config.toml
n_layer = 9
n_head = 2
n_kv_head = 2
vocab_size = 8192
positions = "rope"
rope_base = 10000.0
attn_scale = 0.177
tie_embeddings = true
init_std_qkv = 0.0667
init_std_up = 0.0667
init_std_down = 0.00908
grad_clip = 2.0
decay_fraction = 1.0
decay_shape = "linear"
steps = 6983
Each number is 128 + 32 x the weight over its row's rms, rounded and kept within 0 to 255. Layers, rows and columns count from 0. The size above them is the row's rms in percent of the matrix's.

# layer 3 attention key, 64x64, rms 0.12, rows 40-63, columns 0-63
size [ 83 103 108  72  99  95  96  85  98 110  86 110 156  90  72  74 102 100  73  83  99  78 108  95]
[[121 168 112 173 101 165 110 123 118 144 126 178 120 101 173 127  58 119 201  86 170 150 128 111 121 103 106  82 121  94 198  91 140 153 170 134 118  55 126 109 166 147 125 128 167 110 100 123 110  78 118  95 149 100 109 138 110 122 175 109 115 185 140  72]
 [147 153 170 100  72 208 116 122 106  90  76 162 157 170 106 121 135 138 115 150  98 150 191 146  86 118 118  60 142  97 116 147 170 170 132 170 171 137 108 113 118 104  89 176 137  90 140  95 141 183  95 148 123  86 133 141 135 168 117 146 124 193 144 108]
 [162 198 136 103 128  74 139 144  93 159 100 114 189 165 128 118 101 102 139 124 144 187 139 148 165  87 180 169  79  87 144 124  89 121 147 113  93 139 133 149 114 123 136 134 131 160 137 131 124 174 162 119 137 149 120  32  97 145 154 147 118  55  81 158]
 [152 145 151 137  92 145 118 130 115 129 163 170 116  94 111  97 111 113 151  73 144 130 177 179 108 149 117  64 191 126 177 151 161 114 162 111 224 124 152 104 168  79  86 106 177 123 139 173 127 143 113 105 131  93 138  52 169 160 123 120 132 149 132 122]
 [166  89 107 116 167  85  94 121 120 109 200 129 111 208 153  99 162 167 108 146 180  72 135 154 107 132 169 109 105 193 135 146 147  65  63 127 130 140 107 109  89  87 127 104 134 111 105 122 116 142 132 113  60 116 153  95 155 109  90  99 154 102 117 118]
 [218 176  79  90 138 122 112 141 138 113 118  90 172 181 141 129  90 151 150 121 117 184 115 107 121 125 125 159  95 110 110 126  76 165  97 198 118  71 163 137 105  77  84 153 115  98 137 113 141 160 128 101 109  98 122 171  98 141  82 170  95 100 134 163]
 [154 149 115 159  91 151  94 111 155 100 132 107 108 125 100  85 135  81 151 110  70  72 104 152 145 155  54  66 192 107 112 155 177 134 103 115 196 135 142 113 151 181 136 123 172 136 160 155 164 112 124 128 139 129  85 109 113 164 142 133  60 107 174 121]
 [153 140  91 130 117 144 143  96 154  86 121  88 125 168 128 121 127 159 109 107 172  94  84 168 117 160 115 174 162 191 163 120  85 129  85 193 143 168  85 122 126 125  91 171 128 137 140 165 157  68 115  92 131 139 118 163  92 166  81 184 100 126 159  64]
 [ 95 123 125 161  55 159 116 112 130  61 148 178  63 152 104 122 137 161 122 128 141 112  94 134 103 105 107 100 138 115  93 141 161  88 150 182 133  72 129  85 100 153 106 129  86 107 157 159 146 157 114 139 133 100 152 229 104 155 158 172  83 139 153 132]
 [123 139 141 173  95 182  71  91 152  75 141 161  98 124  58 118  93 124  88  79  94 102 157 175  47 165  89 115 185 171 115 165 136 173 123 158 135 125 145 138 123 133 142 136 141 147 150 180 135  99  99 112 126 120  96  93 113 144 107 148  96  91 124  87]
 [120 138 160 125 133 122 149 125 104 147  34 138  42  98 165 132 108 163 173 134  84 131 122 100 190 170 193 143 104 173 107 141 111  74 172 131  98 111 148 161 104  78 151 112 109 108  83  69 152 168 127 130 103 149 139 113 145 115 142 160 120  95 130 135]
 [163 113 181 141 130 150 108 117 197  79 123 158 131 187 150 106  94 193 107 112 140 152 117 131 156 124  60 118  73  83  75 138 132 128 165 154 113 114 113 153  74  90 128 151  90 117 164 118 115 116 101  87  41 120 129  95 141 135 114 151 104 176 148 109]
 [178  93 112 117 156  76 149 188 102 180 128 124 176 125 128 162 144 134 113 141 131 154 128 144 178  91 183 151  54  81 104  93  95  99 137 105 112 103 147 133  97 138  92 139 134  90 101  46  96 156 132 141 124 123 160 112 136 103 130 166 180 141 133 196]
 [126 210 156 136  96 147 107 171  83  83 102 160 159 167 194 161 140 105  89  85 107 154 153 135 139 145 108 119 127 132 163 130 112 168 143 107 121 121 135  66 145  83 143 167 112 193 127 127 103 122 148  94 138 115 176 123  78 193 142 128 181 175 115 150]
 [115 125 142 107 172  88 111 170 137 169 101 121 163 155  69 161  33  52 139 129  94 141 117 140 148 124 114 106 107 151 159 101 111 127 111 113 201 195 104 159 117 136 102 150  79 123 140  85 100 144 115 109 121 119  83  78 116 124 112  62 138 135 130 154]
 [136 131 204 163 143  89 163 124 136 146 166 125 109  60 137 137  90 128 171 169  97 122  94 129 162 146 131 158 135 139 126 118 113 122 142 139 135 181  62 131 122 138  89  91 123  73 155 182 206 159 145 155 136 165 101 173 134  76 126  87 146 133  63 125]
 [108 137 140 173 107 129 108 142  67 107  90 135 183 164 105  98 119 182  68 141 123 156 189 155  91 112 116 124 172  66  89 118 136 184 139 124 146 144 142  95  78 119 137 178 141 126 175 102 142 149 126 125 168  92 134 125  99 187  87 147 161 158 149  70]
 [174  92 108 151 185 133 183 151 127  96  99 114  93 151  99 102 115 108 159  80 162 107  78  70 180  96  98 156  78 173 124 133  91 131  83 102  95  99 138 156 102 157 164 127 123 211 128  69 114 119 121 157  78 113 123  81 112 141 137 134 137 111 107 119]
 [129 123 179  84 125 141 139 159  90 132  87 110 154 100 107 196 106 179 113 106 155 150  61 177 102 123 129 152 146 138  91 126 131  86 123 170 131 158 113 138  65 172  85  91 164 148  93 148 183 117 121 173 118 107 124  77 148 157 140 165  97 150 199 133]
 [157  30  99  93  85 120 104 156 131 148  85 149 177  75 152 100 182  66 170 120 105 141 113 123 125 101 189 140 106  97 152 141 144 111 113 160 135  95 155 113 128 113 120  74 149 127  75  74 146 108 123 153 114 146 110 108 170 130  96  61 104 133 119 109]
 [ 93 116  61  97 112 131 108 152 130 114 138 128 144 109 164 112 168 100 118 102 175 129 111  24 136 131 137 139 160  86  88 126  96 131 110 128  99 186 164 128 137 108 105 135 109 145 107 132  88 127 172 118  77  93 136 176 144 188  99 137 189  72  83 167]
 [184 160 138 161 112 175 122  82 126  67 175 148 154 149 140 143  93 124 141 128 106 186 120 157 137 139 115 146  84 102 104  87 157 142 161 176 120  53 144 139 119 104 136 117 101 151 100  89 137  56  91 102  85  95 188 131 119 104 145 155 150 166 179  94]
 [106 137 215  82 101 168 102 137 152 139 150 154  89 147 166 115 122  88  68 137 106 147 170 127 142 122 126  88 139 110 103 134 151 123 167 121 133  75  99 104  94 123  94 158 109 124 130 135 131 162 112 177 114  73 140 215  80 113 118 123 108 204 148  84]
 [118 137 150 101  95  79 128 150  64 166  98 126 143 134 153 134  85 117 113 133 108 150 126  93 112  87 104 170 113  89 135  63 112 145 181  83 122 190 125 117 126 180 112 143 149 161 134  86 117 132 158 161 169 175 170 201 133  56 129  83 116 155 158 118]]
# layer 3 attention query, 64x64, rms 0.124, rows 41-63, columns 0-63
size [ 92 134 100 110 104  75  94  73 103 111 119 128 100  94  83  93 164  91  87 103  91 114  87]
[[102 132 175 124  71 115  62 129 120 129 169 101 118 154 137 182 145 130 106 124 170 167  87 145  95 136  93 135  65  69 113 130 149  94 165 158 124 103 148 114 149  77 152 133 151 157  88  93 123 169 111 149 131  94  94  94 117 184 186 140 202 127 161 143]
 [123 113 117 127 159 116 152 127 132 122 115  89  70 124  83 103 116 120 121 107  79  60 102 112 123 154 155 145 167 194 136 138 132 149  55 110 127 160 111 169 115 154 119  81 108 154 162 191 136  88 150 125 138 169 146 191 128  92 117 125  49  59 116 134]
 [133 197 154 112  71 147 107 130  99 167 159 151 136 143 149  89  90 135 159 115  84 142 120 109  78 161 134 120 142 196 142 100 123 142  86  89 167 114 147 144 114  64 123 150 142 121 157 191 189 148 151 143 177 120 106 133 112 117 148 139  53  90 180 155]
 [138 155 141 183 111 112 142  88 101 170 177 152 119  88 114 152 121 183 169 180 154 154 139 108  99 123 136 164 105 139 169 120 135 157 135 123  99  76 156 124 166 137 103 146 130  95 126 217 129 178 172 129 161 161  99 195 161  77 130 106 152 146 141  69]
 [117 108 139 210 178 147 196  86 168 113 139  92  61 116 179 121  90 139 125 116 132 156 106 120 150 125 117 159 106 115 140 157 132 139 166 112  48  97 137 153  91 137 153 101 107 114 129 174  90 183 110 139 123 155 169 172 152  71 146 130 121 156 137  79]
 [ 89 136 186  74  81 173  77 156 132 152 126 108 166 110 160 101  82  98 128 146 108 205 109  77 104 147 106 120 159  71 112 128 160 158 176 144 167 154 179 150 172 112 139 155  78  94 135 133 182 103 114 142 119  91 117  86  99 145 149 114 116 135 154 110]
 [109 120 153 116  99 121  87 124 143 180 118 154 170  74 175 163 113 133 111 123 159 147 132 113 113  94 135 111  68  52 134 156 168  92 177  70 166 143 177  84 119  99 152 112 157 120  66 115 128 176  88 149 136 115 134 107 141 123 120 114 181 171 189 154]
 [139 118 165  88  81 159 104 120 137 136 155 199 166 118 140 181 100 156  90 141 130 180 228 142 151  90 154  89 151  92 109 130 117 116 173  63  92 119 107 135 121  93 125 123 180 148 158 146 109 130 110  70  73 144 124 131 143 138 123 155 156 141 106  88]
 [ 86 152 132  90  71 154  98 134 132 139  95 130  95 130 210 150 187 143 133 122 171 178 123  96 118 129  84  80 154 109 150 134 154 121 158 135 147 139 140  77 154 110 189  93 162 137 156 153 126 192 152 149 141 136  98 150 155 179 162 125 191 184 134 153]
 [136  92 122 139  90 153 123 133 125  75 115 171 166 165 119 180 132 216  82 156 173 135 155 108  96  63 177 118 130 102 107 108 117  79 112 138  95 171 125 121 117 114 115 106 167 159 131  70 155 113 106  97 111  97 111 100 138 190 154 184 111  97 102 163]
 [ 83  98 159 148 128 147 161 100 104 155 170 146  72 115 120 178 147 123 117 152 167 130 198 121 102 128 139 135 129 131 111 159 121 140 190 139 103 120 161 135 145 115 206  68 118 123 118  83 132 119 170 129 109 176 120 108 149 104 140  89 226 170  93  91]
 [177 137 105 155 144 124 177 113 142  91 157 138  98 153 118 117  98 193 126 118 178  97 165 109 119 128 165 135 142 235 118 111  66 122  75 132 111  77  90 126 120 120 106 141  73 132 153 164 153  65 155 130 106 137 131 197 119 129 124  94 111 105 113  98]
 [146  72  74 145 175 111 156 151 181 163 130 155  87 126 110 123 122 151 141 125 145  74 169 124 155 112 149 106 110 156  65 125 137 144 126  99 104 140 134 164 150 193 110  80  77  70 140  69  85 130 120 138 103 160 125 168 180  82  89 112 119 177 110  98]
 [109 218 141 131 113 140  97 136 125 136 155 119 170 136 164 120 141  85 178 108 118  72 158 135 126 165 106 167 104 138 113 106 118 158  91 116 124 127 149 141 192 114 155 200 151  86 126 144  72  96 145 120 191 131 101 102  50 123 122 107 171  89 122  88]
 [177 203 132 107 118 156 134 152 103 102 130 182 161 198 121 165  94 121 156 103 125 180  77 120 126 139 125 129 111 162 121 145 104 115 178 120 161 154 153 174 131 132 199 204 122 133 152 139  67  91 167 144 121 111 137  81 105 184 152 151 128 137 148 137]
 [121  77 137 111  87 132  96 125 150 157 132 170  81 142 184 163 112  99 119 150 124 145  91 121 117  76 171 142 173 155 163 125 100 107 128 104 154 151 128  83 119  71 153  43 141 149 111 117 162  89 132 221  83 133 132 155 170 149 112 117 126  78 130 160]
 [ 98 114 206 122 109 128  93 142  92 135  72 136 176 124 164 173 162 123  88 173 141 128 121 118  70 105 187 127 190 115 159 127 119  88 131 112 109 194 116  70 153 113 159 112 146 128  82 141 151 111 119 120 168 120  93 142 141 182 171 117 167  76 102 136]
 [130 163 141 100 108 160 123 190 124  88 144 151 120 167  72 123 126 140 112  39  96 118 143 105 147 145 108  62 129 166 111 118 117 131 125 139 183 110 150 151  90  88 119 189  85 112 123 113 115  95 135 191  95 153  98 175  56 158 127 132 143 112 114 180]
 [149 142 131 179 154 113 195 167  74  69 126  42  89 144 118 154 133 125 140  82 163 115 149 129 135 139 152 149 159 131 150  84 112 122  77 122 155 114  99 154 170 155 126 169 136 108 135 169 148  25 138 140 158 110 138  83 130 156 130 152 165 117 105 156]
 [ 91  81 154 163 144  86 197 123  99 138 122 118 141 134 144  93 129 162  80 140 152 145  91 132  60  87 218 108 124 122 176 123 148 141 106 135  52 140  76 103 111 172 119  75 150 128  93 113 143 108 138 120 192 129 160 119 143 108 126  75 102 125 130 117]
 [132 102 138 149 133 148 155 145 136 112 143 168 128 126 159 144 177 106 102 181 167 119 219 123 122  99 196  98 111  89  97 102 141 116 140 102 119 118  92 129 159 106 135 186 127 103 164  70  93 111 110 122 105 161 131 100 124 106 127 119 190 225  77 146]
 [ 76 164  97 107 150 136 123 170 116 196  76 164 170 166 143 169 153 111 155 150  66 195 145 106 167 101 141 154  88 101 119 116  89  96 171  95 158 157 173 128 133 100 156 103 170 147 116 124 124 151 148 130 131 107 121  57 122 125 124 178 154  76 104 145]
 [149 111  63  86 152 126 134 116 124 156 142  77 127  96 149 137 163  37 166 120  86  46 127  95 159 114 162 107 118 166 125 173 112 139 100 148 139 141 147  83 151 120 112 122 137 130  91 112  98  77  87 147  59 137 120  88 108 158 112 138 104  92 169 171]]
# layer 3 attention value, 64x64, rms 0.18, rows 32-60, columns 0-63
size [108 101  92 109 105  75 102 106  89 111  99  80  96  98  80  96  81  94 108  79  96  92 100 100  85  97  92 105  96]
[[159 206 142 167 135 146 139 148 106 121 143  89 116 114 153 146 144 126 149 151 170  81 118 107  87 121 124 157 106  35 101  93 109 163  77 128  96 170 115 142 110  88 129 106  88 156 106 175 141  57 120  86 186 124 112 177 137 155 131 134 173 127  82 139]
 [129 172 190 130 111 137 159 124 140 107  87 120 146 150  80  52 181  89 120 192 157 168 115  92  64 146 210 154  92 121 111 142 140 103 131  79 106 161 105 130 106 112 137 146 111 119 132  99 118 212 109 133 102 121  91  99 130 165 111 131 124 141 148 156]
 [140 130 188 218 158  88 158 143 106 110  78 158 157 132  96 126  76 175 116 130 222 100  89 124 151 122  86 111  86  96 108 102 102 122 144 142 164 139 107 107 112 145 135 143 134 118 115 101 145  99 134 162 164 120 112  95 153 144 121 118 179 178 169  72]
 [118 143 117 132  95 131  97 162  99 115  60 124 148 130 124  68 188 123 101 146 133 124 112 116 123 132 173 169 118 116 105 130 134 137  44 154  70 161 114 116  65  75 156  99  62 160  95 159 155 159 120 136 117  98 121 185  82 152  85 173 104 134 104 128]
 [121 103 153 170 150 128 125 117 116  82 156  93  65 137 112 195 149 136 108 105 196 158  92 143 127 102 133  78 110 150 182 151 109 102 100 145 120 110  87  89 132 224  79  83 156 163 128  76 124 127 145 134 162 152 148 108 176 122 166 118 100 107 122 155]
 [ 98 118 100 103 124 145  99 130 150 122 230 180 122 146 170 166 140 136  90 108 117 149 106 117 118 170  72 131  85 135 136 104 103  69 141 119 147  61  84 128 142 186 127 109 129 144 160 190 122 119 103 118 109  96 150 148 136 110 213 143 122 100  85 139]
 [103 116 199 138 114 146 103  79 157 103  95 123 156 166  96 162  78 160  86 173 132 110 117 114 140  71 133 115  66  79 135  96 142 118 125 136 112  99  96 149  55 128  90 108  86 116  95 137 203 139 122 113 140 129 103 142 167 130 117 109  74 118 197 140]
 [111 125 125 165 175 115 178 150  82  84 108 100  74 135 175 153 133 201 127  87 216 138  85 107 107  58 135  78 147 121 170 143 150 127 145 124  61 111  96 120 165 185 126 136 128 151  95 135 100 148 115 115 121 154 149 125 117 145 143 119 165 144 114  85]
 [111  77 134  90 149 125  93 102 123  98 145 153 154 196 146 147 135 136  78  63  60 172 108 203 147 112 133 136 174 138 114 133 135  92 155 127 107 188  79 128 134 163 106 158  68 131 144 126 134 131 148 171 123 112 142 107 192 112 118 131 177 107 174  98]
 [101 150 185 147 108  92 107 120 121 167 110 159 150  63 142 156  79 116 135 129 205 115 147 144 124  69 153 122 129 100 164 145 133  96 165 144 113 122 127  82 102  86 104  52 141 138 129 118 181 137 189 181 143 151 104 196 158 155 108 111 154 158 151 140]
 [112 124 136 135 170 120 131 106  83 166  93 122 141 131 134 128 129 152 181  89  70 181  81 132 118  92  99  45 175  83 126 114 127 152 182 108 117 105 175 136 116 140 110 172 153  51 114 143 148 175 102 177 138 129  99 114 168 129 145 140 136  69 109 172]
 [125  83 184 118 119 113 160 146  81 126 156 165 161  90 156 146 190 155 115 147 152 154 121 151 137 181 177 127 208 117 104 117 122 195 139  75 154 127  90 108 190 123  88 146  99 101 110 151 143  89 144 134 173  95 122 127 166 112  89 105 108  67 122 133]
 [ 99 176  87 122 164 127  94 108 180 183  71 152 137 102  98  90 147  67 117 119 158 153 123 113 109 102 139 128  57 109 105 147 181 140 103 111 135 123 121 109 134  82 129  93  89 104 138 158  95 141 142 135  74  91  69 135 135 102  94 112 186 199 104 103]
 [ 77 113 134  88 110 108 155 144  80  75 170  98 127 166 102  79 124 141 150 161 171  47 163  88  96 125 157 150 147 161 118  79 129 168  86 180 115  87 127 131  87 100 127 160 152  86 153 138 103 137 106 105 158 144 129 131  67 138  81 115 148  96  89  94]
 [102 113 153 122 127 128 145  88 159  95 129 133 141 154 108  84 103 165 149 173  62 157 126 114  91 138 101 161 180 108  54 125 135 145  84  87  88 144 119 117  77  98 150 133 156 180 127 110  67  80 123 163 133 183  88 144 126 197 131 133 114  64 122 140]
 [125 102 144 166 138 166  98  89  68 182 143  88 134  99  94 143 119 113  94 151 139 104 154 159 158 183 138 176 114 108 109 127 166 144 137  94 104 139 180 118 131 111 163 107  65 147 149  99 139 146 135 154 148 209 101 165 186 113 102  54 172 149 151 120]
 [128 117 133 115  99  88 149 187 219 106 170 135 165 174 102  88 117 104 144 107 148 125  83 131 141 134 116 144 113 152 141  73 140 142  67 154 146 120  57 156  77 191 132 143 137 151 149 123 146 122 146 127 143  99  71 126 117 165 115 154 208 160 132 107]
 [126 124 191 122 118 155 109  96 104 182  67 122 146  91  93 169 107 153 149 184 144 135  95 140 106 119 134 181 133 140 160 135 136  89 113 105 136 185 167 132 103 153 165 108 106 116  82 139 158 154 160 180 144 161 138 156 165 141 166  28 154 168 147 149]
 [154 141  79 110 103 165  80 142 142 108 125 135 129 147 117  92 151 108 127 110  59  83  99  89 151 217 128 122 113 191  81 155 112 141  66 121 124 148 121 142 131  31 139 163 102 163 137  91 133 101 107 117  78 157 144 150  92 140 125 163 102 112 101 116]
 [109 135 126 188 187 171 139 122 107  69  91 103 170 117 164 122 157 122 116 180 115 155 142 109 190 116 153 130 165 113 164 135  83 168 146 120 124  35  97 127 155 154 109 147 133  79 124 119 102 104 108 123 119 109 149  57 160  86 193 103 120 113 147 121]
 [ 79 126 124  70 106 171  89 151 115 117  75 142 183 208 123 146  68 198  70 120  90 127 157  77 130 134 112 136  96 137 122 139 103 161 143 148 131 114 135 127 120 139 152  93  72 150 149 172 157 128 118  78 140 173 138 159  93  93 126 142 102  91 170 138]
 [ 99 116 144 129 110 173  88  87 152 159 114 115 157 161 172 152  95 100 135 188  58 148 156 172 123 121 150 170 103 194 190 143 103  95  74 138 124 153 114  96 186 128 126  77 135 148  91  95 182 154 121  77 133 152  95 121 124 116 135 132  71 109 129 143]
 [144 133 127 115 119 138 140 150 101 143 115 156 157  90 127 109 125  89  96 121  99  92 163 131 153 144 128 102 112  59 132 158  87 166 181 158 171 127 126 149  94  96 103 167  98 109  93  86 142 164 138 111 106  75  78  83  75  77  57 180 134 117 109  57]
 [163 151 146 134 136 161 177 175  70 129 109 109 117 100 169 133 207 136 117  99 151 118 110 145  88  38 190 119 125 136 119 135 107 149  97 142  77 156  90  79  90  98 122 155  99 154 116 149 127  68 158 178 123 107 138 123 140 161 124 157 129 175  83 144]
 [118  45 189 119 171 145 114 155 132 103 132  83 129  81 116 128 152  70 110 169 143 163 123 137 127  99 119 100 115 158 165 140  94 161  84 124 144 122 102 113 128 138 116 132 183 113 109  36 137 153  74 153 114 136 175 107 140 142 180 135 145  73 157 180]
 [191 115 121 155 126 125 130 120 124 114  58 142 104  87  85 122  94  93 151 111 133 146  94 177 157  91 164 107  80 131 124 161 194  71 115 156 144  91 122 134 126 112 103  49 134 173 135 102 155  98 112 124 146  65 125 108 146 171 168  94 107 112 140 194]
 [139 152 151 135  77 124 129 138 127 113 157 106 152  93 161 130 103 143 128 119 194 103  73  63 143  97 134 138  52 112 122 108 196 100 120 115 110 131 153 154  56 110 116 107 141 186  82  95 101 140 141 144 162 130  81 155 129 201 125 185 159 122  95 122]
 [ 84  75 148 193 177  92 124 123  88 112 149 159 130  85 105 122 132 114 163  88 169 117 139 117 136 101 128 156  85 144 102 167 165 127 133 184 147  58  75 128 105 128 137 100 144 111  80 118 100  91 114 142 167 113 155 102 118 127  86 139 189 112 141  45]
 [123  48 125 145  89 111 105 148 122 184 121 172 124 123 147 160 155  75  95 115 124 121 103 135 147  85 149  86 168  90 179 145 127 158 165 108 128 157 128  86 109 170 138 115 132 107 158  74  51 201 151 140  85  92 114 100 159 118 122 167  91 123 143 165]]
# layer 3 attention output (transposed), 64x64, rms 0.13, rows 32-60, columns 0-63
size [ 86  85  89  98  93  75  86  98  84 109  99  81  93 106  96 105  78  85 110  78  94 101  78 102  88  93  85  98  76]
[[ 83 123  95 113 111 154 118 105 174 185 133 111  95  63 127 127 121  72 153 123  96  85 122  86 145 152  76 100 181  81 124 180 147 128 147 140 156 167 148 137 127 138 123  64  82 105 151 178 167 119  94 142 128 130 122 190 145 124  62 122  71 133 139 105]
 [135 221 129 139  98 146 154 104 109 126 157 117  78 103 156  82  77  86 150 106  97 159  92 137 101 142 102 112  98 152 151 165 107 101 128  81 150 130 138 134 127 164 136 166 132 123 162 188 134 196 148 164  91 123 141  79 142 131 143 149  89 129 197 191]
 [109 123 173 172 177 121 169  93 113 104  90 145 110  99 118 124  74 152 128 132 156 149 107 126 150 106  68 144  90  57 131 111 100 123 187 137 100  85 125 117 141 220 137 139  99 124 104 125 109 136  80 127 179 145 130  86 150 105 143 109 160 197 134  74]
 [161 163 109 117 123 125 125 114 155  99  74  93 103 132 150  93  93  68 143  98  48 150 111 141 137 190 114 151 157 133 132 178 146 119 105 137 128 130 133 184 136 149 130 134  69 110 117 198 162 150 110 150 108 110 159 143  72  92 118 148  34 113 150  98]
 [ 94  81 193 174 194 115 112 121 123  88 162 125 140 173 125 157 114 126 118 145 150 107 194 182 127 122 146 145 146 139 138 122 128  97 170 119 180 159 114 156 130 131 131  98 192  93 141  66 143 129 157  99 159 118 143  89 153 125  93  70 160  76  91  82]
 [114 116 120 107 114 118 131 128 110  97 185 145 171 131  91 122 138 134 100 134 140  82 172 145 160 120 178  77 131 136 142  95 139 103 125 206 152 113 127  86 106  46  47 112 108 130 126 136 162  92 132  64  66  99 127 143 117 174  98 164  89  89 113 119]
 [ 96 110 207 131  85 179  98 108 125 135 101 166 133 138 157 168  69 197 114 181 109 131 126  78  86 103 157 118 105 141 132 131 133 104 152 128 135 171 131 101  75  99 165 129 120 103  98 110 128 186 144 162  72 107 125 142 144 159 186 103 138 103 188 102]
 [ 79 114 108 180 188 133 144 131 109  89 159 114 104 137 106 132 122 140 141  90 178 111 186 146 111 120  92 113 121 127 132 104 123  91 186 144 152 134  82 170 199 180 133 151 110 136 118 116 128  87 150 126 138 196 179  82 101 113 147  97 190 171 102  82]
 [106 116 128 157 122  87 122  96  80 120  81  88 178 151 121 143  93 125  89 130 124 168 133 141 120  96 143 123  50 100 176 100 102 131 120 160 115 154  97 163 117 106 113  95 161 145  73 138 188 104  94 100 155 129 117 100 116 114  98 130 135  58 180  40]
 [136 116 163 106 143 138 147 107 109 161  54 114 133 101 110 142 146 140 138 187 199 175  82 122 114 134 187 141  70  91 139 148 144  86 151 134 134 139 132 134 100 139 153  40  76  89 105 148 167 173 143 144 131 165 116 138 180  72 144  91 148 141 152 143]
 [ 89 100 140 117 145 132 125 133 118 207 146 202 207 136 136 146 120 105 127 151 108 120 209 130 113 110 140  99  73  85  84 102 145 128 154  71 146 119 145 130 158 147 168 133 160  64 127  79 110  89 120 152 128 162 124  80 118 115 132 127 177 178 145 121]
 [130 108 123 110 122  80 117 146 134 122 171  68 164  84 136 121 128 111 147 212 128 113 168 128 149 151 126 172  96  15 130  87 151 110 109 137 131 133  86 177 104  92 118 122 178 120 108 134 177 153  94  85 167 158 172 166 132 114 110 146 144 110  89 123]
 [131 142 118 141 112 139  77  86 190 138  90 145  72 134 107 118 144  91 106 103 122 169  45 134 111 132 110 119  67 145  94 168 155 114 122 168 107  97  98  93 109 145 137 113  83 172 136 114 148 138  68 105 100  89 132 184 154 109 181 135  85 188 162 125]
 [107 182 149 100 128 151 169 139 117  76 183 133 115 181 155 145 111 106 148 101  90 127 126 119 134 168  80 170 157 199 104 114 130 130 126 138 163 103 136 207 129  89 175 225  96 112 153 135 135 146 142 134 165 127 146 144 110 155 155 104 131 187  97 119]
 [140 190 125 139 166 141 131 133 140 151 151 157 160 130  79  79  77 163 188 151  73 120 119  97 125 183  70 179 102 169  93 155 109 112 112  93 191 113 172 177 100 100 145 156 138 119 113 158 141 143 145 140 147 190  85 105 100  90 104 121 128 100 126 101]
 [106 182 114 126 104 121  44 143  97 215  91 111 105  86 137 179  82  76 114 131 119 154 107 146 182 134  74 160 105 118 130 135 106  88 173 108 149 149 180 112 118  92 176  97 180 173 147 127 145 172 103 137 144 122 126 142 119 148 150 140 130  83 133 141]
 [149 100 146 135  88 159 172 122 164  90 150 121 106 155 103 136 101 167 123 113 132 178  50 140  78  98  78  82 122 121 172 108 135 101 130 112 102  55 142 186 110 195  98 109 111 132  86  98 161 161 100 115 149  68 123 143 110 171 146 153 138 152 166 109]
 [115 124 184 106 114 162  84 111  93 214  81 123 141  52 137 164 131 142 130 145 161 152 118 150  96 119  98 154 146 163 121 183 139  84 131 113 135 134 160  73 151 129 196 111 181 135 135 159 133 155 127 162 113 148 169 164 177 136 125 111  89 117 192 136]
 [122 161 104 134 102  96  79 127 128 120  83 116 105 139 105  94 119 105 163  95  34 120 119  90 138 190 121 106 170 142 129 107  99 167  73 110 143 128 135 142 118 122 123 182 105 116 166 167 101 114  95 118 133 132  84 171  58 104  89 129  79  54  94 130]
 [126  96 118 183 115 154 148  92 107  70 152 167 147 123 112 100 141 125 135 188 120 143 206 117 137 166 143 121 141 150 129 128  83 102 146 111 150 112 103  78 155 114 116 190 119 121 130  62 158  97 143 108 147 129 147  82  87 100 162  60 144 108 170  50]
 [145 144 146  96  99 157 101 160 111  51  64 127 151 179 130 137 104 174 107 114 119 147 147 123 122 106 147 130  91 140 114 174  86 112  81 113 150 157 119  98  89  77 156 125  92 183 133 149 143  45 139 132 106 115 129 121  73 167 103 138 138  50 165 153]
 [113 150 206 130 102 149  84 140  93 114  80 121 189 150 123 123 175 137 104 137 113 131 102 129  78  89 175 168 138 195 137 135  81  95  71 133 116 156 120  96 114 139 113  90 173 150 115 102 165 121 142 147 155  90 117 152  92 168 165 115 100  51  91 144]
 [156 113 119 171 139 107 150 124 134 106 121  97 159 100 110  96 110  83  88  81 139  86 126 115 143 103 141 114 100  46 125  85 152 224 143 108  86 102 123 183  96 140  93 210 121 152 115 130 115 136 156 127 144 101 126 156  92  88 113 144  91 188 161 117]
 [ 78  92 120 171 144 114 155 114 113 168 136  86  62  75 137 117 146  42 107 132  89  85 155 162 164 128 101 135 178 122 107 148 137 136 146 122 125 120  96 139 105 164 117 132 105  67 102 130 135 137 161  98 173 154 164 119 149  36 106 140 140 122 177  89]
 [118 117 156 127 222 141 133 140 145 147 150 127 153 115 134  96 115  86 134 148 109 131 155 145 117 189 140 155 140 182 157 142 117 129  93  44 192 144 167 161 199 147 135 172 102 109 118  98 100 118 151 111 108 124 154  67 102 134 120  68 175 107 124  87]
 [156  93 124 162 177  82 120 129 148 178 138 114 101  89 183 146 103 128 133 136 139 136  92  98 150  98 155 110  81 158 148 162 140  94 118 120  97  97 124  81 160 126 107  38 158 121  82 148  95 202 147 129 124 128 118 202 165  90 168  85 136 142 135 158]
 [132 159 142 115  98 129  89 113 160 166 173  94  93  84 115 105  66 175 195 109 150 118 130  86 109 153  72 111  64 151 145 124 160  99 168 156 170 117 187 138  89 185 119 150  99 132 159 160 139 128 147 165 132 151 152 174  97 124 121 152  95 144 183 109]
 [119 144 113 176 163  87 122  99 105 111 144 124 109 119 136  70 106 132 173  98 160 131 119 103 200 165  79 159  75 105 110 107 155 164 163 152 173  60 103 156 126 133 121 164 130  75 110 132 130 166  95 121 188 101 184 102 113 103 155  80 157 121 166  91]
 [155 146  87 143 175 108 155 146  99 126 178 151 150 179 133 111  92 112 124 139 193  96 133 222 121 108 155 136  88 118 141  93  99  94  80 143 131 142  98 174  77 166  98 175 136 145  79  65 119  76 154  86 102 126 145 131 117 136 129 108 103 121 129  79]]